Each number is 128 + 24 x the weight over its row's rms, rounded and kept within 0 to 255. Layers, rows and columns count from 0. The size above them is the row's rms in percent of the matrix's.

# layer 5 MLP down (transposed), 768x192, rms 0.146, rows 702-747, columns 48-95
size [109 103  94 101 101 101 101  99  96 104 102 102 103 104 103  94 105  99 100 102 101  99  94 100 100 101  99 102 103 100  98  91 100  97  98 102 107  85  95 104  98  95 104 101 102  99]
[[129 169 144 145  85 109 156 120 125 143 122 126 151 156 132 116 139  98 153 167 149 130 133  99  79 139  96 171 111 143 130 125 205 123 114 106 157 159 129 128 190 129 118 128 134 138 154 124]
 [114  99 110 129 112  89 187 123 118 139 127 131 105 148  99 127 139 133 162 181 166 137 126 154 123 125 124 136 105  86 112  97  57 145 126 136 150 133 121 152 135 162 113 131 125 177 147 117]
 [116 112 127 118 141 142 105 102 124 143 122 123  90  98 117 154 155 190 103 148 148 114 150 115  88 139 143 142 120 132  91 177 143 119 131 164 174 112 115 139 126 170  98  88 136 153 170 115]
 [127  99 177 137 134 123 137 119 139 130 129 137 117 128 147 120 181 130 148 101 176 130 103 134 167 114  96 180 119 130 103 140 144 104 122 139 124 162 120 107  95 134 101  99 152  88 140 142]
 [ 96 130 167 151 126 100 114 127 162 120 115  86 164 122 133 173  92 124 148 114 130  92 144 146 159 133 136  73 113 143 167 118 152 171 180 134 136 120 142 156  99 141 119 138 156 135 173 166]
 [111 126 164 130 166 127 154 120 112 100 124 143 159 128 100 138 131 140 127  90 113 125 141 110 100 103  96 153 102 146 108  87 100 120 146 169 135 107 131 142 103 135 115 152 126 115 163 154]
 [ 75 176  79 120 130 122 105 126 113 134 141 136  97 119 139 120 128 136 145 138  83 158 130 124 108 103 117 151 143 133  90 102 122  98  94 113 142 121 152 101 143 113 131 110  93 142 164 114]
 [123 140 164 107 114  95 145 170 106 114 152 162 131 115 119 160 128 182 183 131 132 183 112 162  81 131  92 111 125 171  78 146 153 129  73 142 130 153 120 156 134 128 103 129 181 117 194 122]
 [172 113 125 154 130  91 162 164 148 102 129  99  85 152 158 127 105 167 123 102 146  99 128  97 159 113 117 154 132 136 152 114 100 127 140 121 126 164 168 132 158 138 130 154 120 118 113 188]
 [ 86 105 127 118 112 142 124 120 137 104  98 159 141 134  75 141  83 130 163 116 102 120 115 128 114 135 114  84 112 170 112 110 201 103 133 124 119 112 121 172 159 114 160 135 109 135 170 148]
 [ 68 201 121 175  96 143 133 137 118 142  87 147 162 116 161 121 148 128 111 125  84 126 104 117 127 147 110 150 152 165 119 151 159 116 128 115 153 142  85 191 123 149  93 146 163 101  98 148]
 [127 122 119 117 174 118 110 143 114 146 141 138 114 136 138 142 154 101  78  96 100  74 123 148 154 166 109 173 106 172 102 125 126  97 139 150 129 144 137  93 149 117 113 118 119 132 132 112]
 [121 136 153 145 134 128 139 121 115 130 146 111 126 114  95 115 115 111 116 138 142 112 145 126 127 100 136 129 108 129 149 127 113 147 134 131 152 139 134 196  91 104 138 105 165 117  98  85]
 [129 166 126 134 126 124  97 116 135 116 121 118 138 136 122 138  84 108 126 138 120 148 109 138 144 157 150 152 125 121 148 154 168 132 113 145  98 129 137  96 129 124 123 150  95 131 123 111]
 [ 95 109 151 150  94 104 124  95 104 141  74 163 148 126 130 166  97 117 165 119  92 130 129 143 147 100 107 139 117 142 108 106 163 140 114 141 129 125 145 110 152  92 110 120 150 131  86 127]
 [130  94  98 121 122  76 147  74 124  85 142 133  97 115 116 118 146 115 146 113 123 110 111 114 124 148 122 160 132 101  93 165 118  96 177 149 133 142 167 116 107 140 173  96 130 125 111 123]
 [162 125 110 108 106 120 116 105 146 109 133 125 147 121 151 134 143 163 108 168  92 139 147 106 128 132 129 130 167 129 110 145 151 141 151 143 145 170 115 113 113 148  81 115 161 124 123 117]
 [132 134 150 125 106 143 115 138 101  80 124 157  72 126 129 147 117 108  99 114 128 135 143 144 112 135 126 147 125 148 128 133 174 158 141  86 161 118 136 117 166 161 119 109 137  75 120 143]
 [129 123 113 131 137 134 146 120 124 110 163 116 161 103 141 129 141 132  87 148 163 122 126 118  92 107 174 189 118 130 125 167 103 138 115 183 114  96 105  80 139 126 137 119 107 119 102 111]
 [155 142 133 149 132 134  75 150 153 133 104 136 151 101  93  94 161 146 133 120 110 133 131  81 115 115 122 106 102 158 159 125 104 128 158 112  94 121 118 108 145 105 122  64  83 149 120 124]
 [135 188 147 126 138 126 144 124 180 160 114 122 148 110 122 126 145  95 114 110 151 144  93 147 124  91 114 103 136 114 139 113 154 152 161 132  72 126 100  91 126 132 129 162 128 152 108 120]
 [116 153 126 147 114 131 115 110 149 135 121 134 107 138 112  78  92 144 121 128 111 131 149 147 109 117 151  93 133 135 116  83 152 141 116  90 167 141 128 117 116 121 100 145  94 117 166 128]
 [146 132 143 118 133 131 123 134  95 134 104  99 114 106 126 129 119 141 119 136 131 109 137  96  79 160 130  82 135 117 170 122 151 147 137 115  85  79 126 168 113 146  74  99  93 140 126 108]
 [145 118 148 140  80 119 164  94 147 109 129 105 132 140 108 121 149 118 136 154 140 138 153 121  87 123 140  89 132  87 121 128  98  90 122 119 115 122 154 135 158 120 162 146  84  97 127 105]
 [107 146 139 128  99 142 104 126 127 119 133 116 171 133 117 114 177 110  96  95  88 120 157  93 158 109 123 141 170 184 166 128  84 126 110 104  81 114 127 120 151 167 195 142 122 127 122 158]
 [142 112  79  76  95 142 120 119 170 143  86  90 168 138 132 142 129  95 152 172 124 138 125 125 132 121  99 140 132 148 142 125 164 123 171 116 139 105 139 112 154  98 116 125 111 130 110 138]
 [145 169 104 153 133 136 149 112 100 166  93 117  96 126 131 187 117  95  97 113 157 162 148 129 100 156 119 130 126 173 171 127  94 148  98 147 184 149 109 153 149 123 162 115  94 120  93 162]
 [114 123 141  99 138  81 131  93 146 115 127 132 148 137 125 192 113 131 145 107 125 100 141 172 120 104 166 103 141 118  97 108 143 140 118 189 125 137 125 155 154  69 133 162 168 139 119 125]
 [124  90 109 141 144 152 142 149 121 124 168 133 141 136 121 105 173 128 149 157 124 156 150 108 155 166 117 156 132 121 104 118 121 115 132 141 147 115 176 146 169 101 149 118 165 136 134 115]
 [ 97 172 140  97 121 125 137 135 107 148 136 119 109 111 118  95 152  99 132  91 137 122 145 129 129 123 146 117 119 109 162 104 100  99 139 127  85 137 135  97 142 111  86  78 101 152 139 127]
 [147 123 117 130 103 163 137 105 115 117 148 152 122 139  94 154 102 147 108 176 122 131 110 109 121 105 136 175 100 152 122 155  81 122  96 111 129 126 130 125 141 129 117  95 113 113 128 117]
 [150  81 109 127 137 135 116 139 125 118 176 119 154 127 149 129 150 117 153 122 119 116 144  97 152 118 134 104 164 123 150 132 156 101 132 157 120  85 128 120 128 137  69 142 101 132 160 113]
 [ 94 115  55 139 141 106 152 123 154 132 140 152 159 192 122 112 111 103 144 128 154 114 112  97 137 136 172 130 132 133 125 119 104 141 126 204 142 113 124 134 150 101 129 144  87 163 131 129]
 [ 98 104 132 102 156 136  73 170 112 122 109 132 115 129 161 108 142 102 160  99 132 124 110  94 125 148 119 104 105 124  85 164 140 135 159 109 123 146 141 143 107 162  50 138 103 137 133 166]
 [134  88 125 163  79 114 138 136 105  85 136 121  85 115 129 107 124 129 138 140 120 170 123  70 122 110 120 138 158 139 115 104 132  93 137 138 119 119  88 170  86  84 148 120  91 126 173 101]
 [134  89 117  93 169 134 162 117  92  98  75 141 118 143  82 125 142 140 120 116 120 108 127 100 120 101 133 104 139 138 125 162 133  81 120 139 114 136 120 143 140 123 123  99 137 129 136 116]
 [147 170 158 129 142 125 109 144 140 116 130 130 115 139 115 110 131 138 128 102 104 146 116 127 135 124 125 139 142 128  92 143 144 127 132 126 110  87 124 167 146 122 130 154 129 138 127 157]
 [ 91 117 107 126 104 142 121  83 124 127 134 116 119 117 101 164 125 104 162 118 138 149  96 110 154 182 151 110 139 149 121 100 156 175 152 110 120 106 147 134 149 119   0 146 126 117 165 122]
 [152 150 139 144 153 121 100 106 130 167 138  94  97 164  89 122 134 136 148 139  74 153 140 112 154 119 129 121 128 168 175 145 106 148 124 109  91 109 143 129  97 116  78 123 121 152 165 156]
 [127 100 138 122 128 148 177 122 112 122 144 124 136 153 111 106 149 113 158 108 105 127 137 141 124 171 162 129 147 111 144 135 107 140 139 104  90 112  93 123 135 118  99 118 129 118 141 108]
 [119 127 103 125 142  90 133  69 111 165 114 151 105 114 131 126  75 135 139 143 155 140 150 112 151 117 123 108 130 127 133 109 120 112  95 149 138 119 133 114  99  93 132 147 147 147 101 144]
 [101 114 148  99 112 141 103 101 125 142 150 163 143 127 154 142 131  92  97 107 129 125 120 173 141 115 118 155 126 156 137 130  93 111 116 118 102 121 106 133 135 129 143 132 128  91 123 110]
 [122 120 114 113 167 107 148 102 110 113 152 127 103 124  93 143 130 139 128  96  90 133 104 119 143 159 145 140 100 136 172 121 101 132 142 161 181 162 107 101 109 123 192 142 149 139 141 153]
 [124 139 103 148  92 148  98  76 124 126  76 140 146 128 109 100 117 126 105 132 141 105 100 131 113 140 129  97 176  86 135 148  81 117 125 110 189  90 135 132 104 111 194 112 128  93 103 126]
 [148  96 147 115 136 165 118 137 111 141 157 117  91 122 116 139 115 106 177 108 143 158 118 121 138 126 141 144  83 197  92 143 141 102  75 151 124 120 145 125 143 125 141 125 122 115 161 169]
 [123  89 105 105 139 135 120 158  90 134 149 138 126  97 130 116 135 125 127 165  90 116 137  79 137 121 128  96 135 103 117 161 140 113 194 123 124 102 148 155 146 128 111 142 102 128 125 132]]
# layer 5 MLP gate, 768x192, rms 0.172, rows 703-748, columns 48-95
size [103  92 102 102 100 100  98  93  99 101 105 104 101 100  95  97 100  98  98  96  97  95  95  99  99  99 100 102  96  99  91 103  98  97 107 108  93  99  98 103  96 102 104  92  94  93]
[[137 123 156  79 154  94 145 164 180 138 163 100 102 127 152  93  92 119 133 126 113 187 117 141  96 128 111 131  95 107 140 132 125 181 139 124 116 170 123 118 135 146 163 129 120 122 118 176]
 [104 171 114 158  77 107 105 127 149 122 134 158 105 162 115 121 117 154 131 118 120 157 100 152 123 137 123 146 105 128 184 156 118 136 118 112 114 160  87 118 147  82  92 122 114 142 129  82]
 [130 117 114 142  90 147 108 108 136 146 117 102 145 162 169 105 149  78  94  72 150 119  94 143 148 132  91 122 138 148 173 124 153 173 156 171 139 153  99 112 113 135 140 156 132  89 106 135]
 [ 86 141 140 133 117 146 129 122 116 140 124  84 139 137  96 115 119 130  71  92 123 126 112 169 140 103 131 118  95 146 116 132 128 124 121 174  88 103  75 117 140 102  91 141 116 126 113 102]
 [122 151  86 103 109 135 126  78 170 142 171 117 154 169 154 103 164 117 163 121 108 145 115  85 168 172 160 109  76 110 126 127 106  55  93 133 139 127 125  97 133 125 105 136 134 144 116 141]
 [145  94 129 104 136 115 132 131 108 129 119 138 166 157 119 113 146 132  94 110 126 102 148 145  67 116 181 150 112 183 142 109 135 171 145 174 131 125 119 148 154 115 138 143 138 113 136  89]
 [115 132 106  89 128 115 132  98 107 107 110 121 182 150 148 170 152 105 141 122 147 166 132  89  90 143 136 121 115  95 122 135  97 166 111 129  88 109  93 133 130 119 166 121 102 127 156  73]
 [172 125 150 108 108 111 113 118 111 139 112 126 103 153 118 144  98 130 116 113 140 148 149 126 119 129  91 140 110 129 164 112 125 152  51 146 111 159 118 116 121 103 117 127  68 111 147 153]
 [110 115 153 129 155 182 144 126 158 129 120 166 122 110 140 113 101  94 114 130 202 149 106 140 140 114 131 128 121 124 107 140 102 125 124 121 108 140 107 160 130 100  93 101 115  92 106 150]
 [171 121 100 136 133 142 131 133 129 126 115 135 169 131 161 121  67 101 113 114 110 108  82 128 111 128 141 157 145 107 121 120  87 151 117 156 103 111 100 145 150 138 146 131 136 146 143 116]
 [128 177 119  93 119 131 112  74 122 127 139 154 223 125 128 144 129 179 115 145 130 121  91 124  96 103 140  87 128  89 159 121 120 124 125 127 113 137 174 113  72 151 148 139 124 150 134 136]
 [103 103 102 149 137 135 166 159 133  92 133 158 127 106 111 136 161 158 110 138 103  87 137 159 116 119 120 132 117 147 148 145 129 136 111  86 149  81 163 121 147 108 138 109 131 126 146 130]
 [107 124 116  94 166 127 185 126 152 129 121 141  78 161 161 122 146 119 100 154 102 125 164 102  98  95 161 152 128 119 111 130 140 136 113  82 131 105  85 113 154 166 182  79 175 149 147 127]
 [103 140 134 119 127 131 136 104 104 173  94 108 144 159 103  82 120 161 105 103 132 167  71 109 144 114 117 119  94 132 125 172 134 135 103 137 122 153  83 108 120 142 172 121 116 151 151 166]
 [127 129 134 139  88 117 144 135 135 130 127 114 153 121 153 124 151 108 114 159 128 117 141 139 120 100 127 126 100 140 129 125 169 115 136 160 125 141 127 149 155 188  88 139 141 133  93 138]
 [ 89 135  53 130 116 116 103 135 141  97 162 135 136 112 158 120 117 108 130  93 122 116 116 177  73 118 121  89 113 172 160  86 134 123 103 167 132 132 153 141 148 125 117 121 109 127 119 137]
 [118 161 113 103 114 145 174 145 158 110 176 149 128 156 107 147 116 127 154 145 141 162 129 115 119 119 181 104 109 139  97 115 108 121 140 129 153 121  89 100 134  83 104 115 130 186 126 104]
 [104 140 136 142 120 148 124  82 126 157 160 153 141 127 152 175 154 125 122 138 119 143 132 143 108  89 115  97 162 145 111 126 105 135 112 102 194 124 142 147 183 133 134 147 119 147 128 125]
 [ 95 122  88  94 108 118 126  68 116 107  88 145 141 107 130  81 118 102 122  98  95  99 106  88 121 102 141 100 140 143 143  97 130 124 130 132 144 136 123  85  81 161 148 171 164  94  97 103]
 [120  94 149 118 182 116 124 156 131 134 115 113  96 121 131 115 149 151 135 116 111 154 121 120 137 103 143 156 111 147 140 180  89 133 102  99 132 123  91 127 144 123  85  74  91 147 139 115]
 [162 127 127 110 137 129 145 160 103  62 117 118 104 111 134 135 135 138 147  99 171 143 142  95 128  90 130 141 119 108 125 168 101 120 105 100 111 137 124 129  80 154 157 138 170 170  96 139]
 [100 122 140 143  98  98 110 117  74 149 126  99 139 130 114 176 166 143 122 106 111 146 113 111 133 139 121 151 174 136 106 149 122 157 121 138 102 165 165 119 133 114 100 117 152 153 106 160]
 [108 115 130 149 101  96  96 115 126 156 136 143 153 129  98 111 164 123 132 123 138 101 159 139 101 146  96 107 108 124 154 128 135 152 103 145 144 166 100 122 110 115 151 122 165 152 114 111]
 [ 95 179 146 128 139 116 129 140 128 140 144 129 139 147 120  96 147 108 138 121 122 124  92 133 178 125  90  69  87 137 122 132 140 117 130 141 155 131 141 131  85 115 157 109 102 150 110 124]
 [ 94 139 112 129  97 109 116 148 149 123 133 150 121 105 134 170 102 120 150 128 127 127 209 109 112 176 132 121  83 102 109 140 128 117 124 154 161 153 118  68 129 133 120  93 129 115 100 123]
 [140 134 116 121  95 110 102 113 110 115 130 116  99  95 135 161 101 158 117 163 184 132 133  97 107 107  82 114  76 125 166 145 148  87 133 146  99 184 140 148 136 156 129 112 146 129 121 141]
 [ 85 136 111 103 112 131 146 144 118  93 118  96 137 122 188 119 131 117 115 156 109 126 147 106 179  76 137 177 112 122 112  84 166  73 131 107 134 107  86  96 124 125 144 102 122  99 149 156]
 [106 156 149 108 146  91 142 145 121 116 202 141 141 143 102 144 143 139 150 137 136 128 113 150 104 158 174 105 149 101 123  80  81 107 101 148 148  74 111 146 124 123 104 116 155 127 125 110]
 [116 157  97 128 101 102 107 126 144 145  97 125 142 114 169 148 166 111  95 138 135 111 163 107 158 121  92 139 107  82 103 116 156 154 100 112 104  97 109 116 166 141 123 111  97 140 144 153]
 [ 93 122 157 129 178 113 105 100 169 169 183 151 130 113 156  73 113 144 148 131 128 108 121 122 106 117 145 110 164 136  82 110 139 106 143 120 148 122 151  69 115 126 131 157 148 139 147 144]
 [131 159 129 157 141 133 149 113 141 148 153 168 100 131 139 178 114 156  89  97 147 103 118 122  59 107 119 131 179 100 160 123 110 197 151 137 100 134  92 135 104 143  83 118 104 144 105 105]
 [159  96 122  84 132 151 110 125 137 134 120  81 172 136 125  98 142 157 120 110 120 163 160 145  68 124 112 133 157 104 177 128 104 114 124 165 122 110  71 134  91 130 163 113 139 101 126 133]
 [148 107 122  89 138 157 146 136 133 125 167 122 126 162 120 115 152  93 126 109 156  98  92 133 117 120 130 142 133 131 139 101 137 151 124 111 126 124 143 133 148 113 182 131 140 149 149 128]
 [132 164 136 123 111 130 113 112 153 134 167 156 161 130 144 175 107 190  52 122 132 159 118 167 113 157 142 137 129 101 113 124 129 119  90 200 140 118 166 144 148 117 141 157 139 170 136 135]
 [119 146 150 137 148 151 112 135 111 124 146 172 155 139 143 128 141 141 125 115 139 171  90 133 131 124 141 122  97  95 129 114 111 149 158 107  43 143 126 140 132 109 110 104 101 112 104 163]
 [131 115  99 114 142 149 108 152 152 146 100  76 124 161  98 133 143 182 119 118 151 139 175 172  76 130 157 120 135  97 102 156 113 156 116 131 201 120 140 142 127 129 116 101 103 151 106  99]
 [147 130 136 126 114 129 126 130  79 168 131 125 122 122 111  88 121 157 152 117 126 150 127 126 103 151 113 149 154 116 141 101 134 147 118  97 151 147 127 136 134 124  83 157  90 177 117 147]
 [170 167 154 128 157  79  93 128 130 172 145  82 105 165 106 134 126 177 129 124  95 158 135  98  90 111  97 161  92 126 133 166 128 150 108 154 146 110 139 130  91  97 167 116  99 155  76 156]
 [131 167 150  88 108 123 123 173 162  94 114 109 137 110 131 138 107 118 120 156 123  99 113 152 112  78 129 134 118 189 117 122 110 173 110 117 156 156 118 158 113  97 135 134 154 127  98 145]
 [130 117 140  90  90 145  94 125 103 119 145 143 153  83 155 126 158 111  91 162 135 143 121 138 173  83 135 138  95 156 105 146 159 145 163 139 131 146 155 151 149 113 147  99 152 166 126 125]
 [112 152 113 114 130  77 119 153 131 100 157 139 144 138 116 141 163 203 112  96 118 121 159 116  83 146 113 121 115  89 134 155 112 137 130 119 116 151 132 120 107 102 123 136 119 110 121 143]
 [ 73 119 175  94 134 124 149 122 151 148 154 127 124 138  93 107 122 123  95 169 120  96 149 118  99 140  94 110  68 116 126  86  97 151 128 129 144 150 151 124 158 142  81 129 127  96 125 108]
 [108 129 161 124 109 153 122 115 135 111 129 115 167 108 125 121 179  94  84 135 130 119 120 114  96 130 121 117 155 152 120 144  97 145 126 105 130 126 160 134 120 167 204 135 104 123 128 123]
 [135 132 143 150  93 117  91 122 142 138 143 132  94 170 127 131 173 138 143  96 159 116 159 101 161 109 100 188 128 163 124 128 118 152 120 144 116 114 178 144 110  97 127 144 135 106 147 149]
 [118 137 171  90 122 156  96 135 154 101 111 145 119 156 112 135 153 103  77  77 119 126 113  89 127 145  93 148 153 125 136 124 139 147 137 156 110 124 116 141 176 151 151 144  98 136  90 132]
 [ 90 110 125 120 113 144 129 118 134 161 124 132 168  98 130 132  92 144 103 165 165 128 102 170 145  95 156 150 130 131 158 124 121 154 136 117 134 135 131 121 142 152 130 155 117 149 132 161]]
# layer 5 MLP up, 768x192, rms 0.164, rows 703-748, columns 48-95
size [102  99  98  99  97 104 100  95 100  98 101 100 104  99  95 102 100  97 102 102 100  97 100 112 103  96 100  96  92  96  93 101  96  96 102 104  89  98  97  98  99 102 100  99  95  96]
[[129 111  97 123 142  95 158 134  92 120 152 158 158 145 133 108 123 122 151 188 131 147 153 119 120 108  96 101 100 154 132  77 136 172 160 141 148  94 141 113 152 115 104 125 154 140 154  91]
 [156 141 108 154 125  97 136 110 142  75 113 119 125 144 114 119 143 147 163 145 121 178 124 149 153 127 105 142 147 130 185 135 129 136  99 129 121 132 119 164 138 159  80 125 130 194 145 123]
 [153 139 181 100 111 184 138 142 141 126 113 163 110 123 148  88 122 169 156 159 111 125 107 122 149 142 147 125 114 137 151 128 136 137  92 179  99 165 127  87 140  69 151 141 135 102 135 108]
 [146 163 164 145  96 140 158 142 133 115 132 144 135 143 159 127  90  99 100 155 109 134 124 110 149 150 139  78 111  94 130 107 134 146 112 117 135 128 103  60 151  83  97 113 104 179 154 167]
 [122 125 154 111 150 140 128 120 102 135 150 108 107 144 132 209  87 164 116 125 138 126 114 134 135 114 134 138  52 127 130 111 138 114 125 107 119 143 137  95 178 183 134 145 152 131 101 155]
 [111 129 106 161 154 118 110 156 119 136 114 105 125 149 134 111 106  89 157 157 159 164  81 143 113 103 117 137 106 159 153 142 170 129  85 117 125 115 156 111 107 157 141 128 170 104 161 133]
 [161 156 124 103 161  77 132 156 145 140 136 113 119 132 125 123 119 154 126 162 153 152 130 149 135 115  99 137 126 160 119  96 128 147  97 144  86 140  82 194 121 155 140 150 125 103 121  92]
 [114 128 109 150 122 142 112 111  89 154 129 113 143 146  98 131 170 115 109  95  98 135 133 129 163 159 130 147 102 120  88 126 159 130 126 122 182 120 154 153  92 135 118 115 139 146 148 164]
 [134 134 111 113 124 137 133 197 123 133 103  85 101  76 132  88 113 149 103 124 147 159 158 135 131 139 157 157 116  89 104 149 132 113 128  85 141 106  84 104 169 160 148 122 138 140 101 144]
 [134 168  92 125 133  93 113 138 126 140  76 121 106 119 117 171 135  73 113 139 113 153 129 183 119 129 108 116 143 173 139 152 130 122 149 145 132 124 160 124 100 181  97  93 142 133 131  91]
 [117 112 151 122 171 143 113 198 106 143 164  96  97 124 143 135 136 102 151 108 154 143 116 133 139 112  61 125 122 138  87 130 149 112 138  93 124 103 140 146 132 133 148 105 168 153 114 134]
 [139 139 117 133 132 131  81 137 141  94 122  99  85 108 146 143 106 120 135 137 122 182 136 115  95 140 130 120 149 168 134 102  94 101 138 120 131 122  90 114 120 105 110 150 142 140 110 104]
 [107 103 123 103 105  93 147 137 150 156 151 109 128 100 133 132 160 142 115  91 129 106  85 178  94 100 151 179  84 104 143 122 133  92 155 111 132 126 111  98 150 120 101 131  88 129 164 162]
 [209 125 130 151 115 128 164 153 150 113 141 144 135 170 152 119 115  97 148 117 135 130 139 133 159 133 156 146 108 134 132 115 102 155 103 121 134  89 124 108 139 116 122 142 133 152 101 149]
 [124 138 110 105 125 120 118 119 147 124 139 138 120 144  98  96 123 102 108 122  84 135 136 127 139 122 147  96 146 132  85 156 133 124 113 136 168 115 142 114 129 162 129 160 170 124 136 147]
 [119 152 103 183 120 148 106 115 119 147 151 156 119 121  85 151 146 106 127 165 114 106 112 127  95 142 111 100 112 135 151 155 112 116 119 156  95  78 107 115 125  74 142 136  87  89 138 114]
 [124 116 143 151 140 109 111  94 169 159  71 145 118 117 136 111 148 117 137  94 139 108 109 136 116 107 172 139 117 100 143 137 143 122 143 145 141 152 137 121 132 127 151 138 126 122 134 130]
 [134  96 137 188 102 130 119 127 173 145 129  80 133 151  88  97 126 157 113 139 117 103  94 109 194 167 113 164 122 139 163 154 158 173 165 139  98  85  89 114 137 145 140 147 167 132 113 117]
 [110 121 116 130 160 111  87 158 158 106 136 111 169 153 134 129 174 116 109 123 116 138 142 124 118 139 103 122  70 130 105 145 178 100 128 115 164 125 139 109 101 152  65 144 100  84  86 142]
 [145 110 112 143 114 137 142 129  91 133  81  93 151 163 133 118 115 129 129 124  57 124  99 122 123 127 123 109 127 147 144 129 130 135  68 124 131 153 144 150 116 123 167  93 127 133 171 117]
 [158 151 132 153 180 157 165 138 156  98 134 154 158 146 159 157 139 121 140 124 141 153 106 159  72 109 123 116 137 116 119 116 124 161 141 140 139  92 151 205 117 133 135 142 124  96 125 139]
 [ 81  93 143 116 138 134 150 133 124 146 164  79 111 117 150 141 168  94 109  92 105 124 126  94 152 110 153 137 129 109  89 111 127 115 130 104 165 170 127 143 134 152 162 135 100 112  87 204]
 [ 99 104 129 154 124 143 108 145 147 173  96 131 141 142 102 114 128 101 126 113 136 132 124 134  94  93 109 102 161  68 138 113 151  77 145 125 128 129 154 147 127 116 104 161  44 113  94 104]
 [166 116 123  86 131 170 112  99 135  88 117 124 162 153 142 150 117 129 126 136  65 127 136 111 122 167 135 189 136  99 115 135 123 111 157 152 133 133 131  92 150 153 123 145 129 134 146 174]
 [ 78 148 109 165 108 152 152 172 126 133  89 121  73  96 132 117 117 138 127 164 158 155  73 114 164 124 116 128 156 155 127 143 159 138 108 125 116 116  85 107 122 114  72  97 128 128 143 139]
 [110  87 148  91 149 140 124 124 115 107  99 130 121 200 153 159 136 132 126 137 164 110  99 151 131 138 163 113 159  77 112 159  94 138 131 128 114 104 124 122 140 131 161 162 138 126 179 100]
 [146 136 111 122 144 114 132 127 159 120 112 108 117 104 107 166 148 132 163 134 111 159 134 146 155 103 142  80 170 147 111 101 107 140 145 149 190 111 150  94 147 179 157 118 157 114 159 135]
 [130 140 100 114 145 130 119 117 139 139 119 101 121 141 108 151 139 143  79 105 100 144 161 112 154 113 152 102 155 129 105 140 125 140 136 111  93 143 128 136 125 126  86 130 101 118 138 126]
 [ 73 112 101  96  89 105 137 136 136 102 118 111 115 122  87  62 132 147  94 135 151  83 129 115  83 152 110 165 160 135 110 150 113 125 135 107 138 119 109 119 125 100 133 107 114 108 133  69]
 [119 149 117 157 117 115 126 159 134 119 163 137 184  86 133 127  98 107 171 146  98 103 124 122 116 121 136  91 115  98 113 112 128 126 103 115 137 161 187 162 132 152 135 119 141 100  90 113]
 [118 162 129 153 153 163 162 150 191 104 158 112 123 147 145 148 102 128 151 107 138 126 141 158  87  96 131 130 151 153 126 102 118 123 105 130 157 127 175  82 102 151 118 132  73 126 126 108]
 [165 155 138 133 109 119 154 105 124 137 114 147  85 139 128 127 127 132 128 152 153  86 144  94 113 154 111 144 109 110 144  93 128 176  66 159 130 134 126 138 115  89 118  88 116  93 118 100]
 [ 81 107 143  98 144 125  93 140 111 128 119 124 153 128 102 119 115 119 155 122 152 104 175 149 141 116 141  99 114 110  93  96 189 120 165 128 142  81 105 102 120 130 132 154 145 109 104 173]
 [129 137 132 115 105 113 144 123 145  92  88  81 125 131 161 108 143 120 177 173 132 125 148 122 114  89 100 111 117 131 112 116 105 154 149 130 169  98 183 138 156 112 108 144 120 128 144 131]
 [145 142  80  94 118 128 137 145 151 102 151 114 134 137 100  71 137 135 101 136 112  82  79 142 145  94 149 156  81  95 125 114 112 122 124 115 119 125 142 134 131 114 104  74 124 162 111 112]
 [126 109 143 129 109 129 110 118 154  89 135 158 129 124 142 161 111  82 146  91 135 148 130 163 143 119 122 128 113 145  88 127 121  73 107 119 133 102 134 126 124 123 159 103 103 122 145 147]
 [123 105 126 129 106  98 129 145 117 151 131 132 115 115 123 138 123 164 111 122 108 161 109 128 124 158 132 110 117 113 163 156 157 152 103  66 128 113 125 116 140 140 128 129  90 155 140 172]
 [106 119 165 143 184 128 137 133 116 150 137  83 115 175 138 142 161 172 119 181 122 118  95 113 123  92 140 154 104 140 116 177 126 126  66 122 143 139 134 144 109 141 117 138 103 146  90 162]
 [151 148 161 165 113 114 100 156 128 110 128 121  90  83 116 138  88 149 138 107 136 117 167 152 131 133 119 158 111 179 121 170 138 111 136 156 106 150 121 105 129 137 142 128 145 107 102 148]
 [163 109 150 105 107 112  96 124 139 164 126 135 125  95 131 130  87 116  96  81 127 114 175 101 125 150 137 158 112 158  91 107 125 119 137  84 151 123 145  65 134 128 120 131 114  93 135 132]
 [ 84 128 129 146 144 151 154 113 131 100 140 115 107 168 144 135 126 103 100 136 143 118  98 132 133 113 104 181 104 107  79 123 149  96 140 129 164 142  87 108 137 136  90  97 127 123 140 148]
 [166 136  89 129 154 112 117 172 113 132 158 101 147 108 159 139 154 104 148  91 113 134 167 137 119 163 160 143 108 139 110 126  96 144 127 118 145 132 128 125  84 105 115 164 106  82 131 118]
 [110 119  96 144 131 122  88 113 114 125 145 150 158 125 161 151 130 127 153 128 157 129 119 153  86  85 126 124 167 128 136 154 138 174 148 151 160 148  85 107 115 103 148 189 146 125  92 106]
 [159 119 143 118 159 161 136 119  99 127  91 112 131 173 162 134 160  84  90 150 112 109 148 110 138 151 128 123 135 125 127 129 140 124 147 108  64 139 133 106 157 132 146 124 113 163 121 144]
 [122 103 136 133 119 126 145 132 115 120 146 117  92 190 102  93 114 115 119 153 128 161 116 113 146 151 155 147 127 116 115 166 140 114 108  92 123 111  97  86 141 122  77 119 109 153 131 115]
 [ 90 135 115 117 109 126 137  77 134 128  85 131 115 112 108 101 166 102 177 133 133 142 140  97 140 158 116  94  95 129 116 148  92 127 107  93 114 127 127  96  87 123 143 104  84 100 114 118]]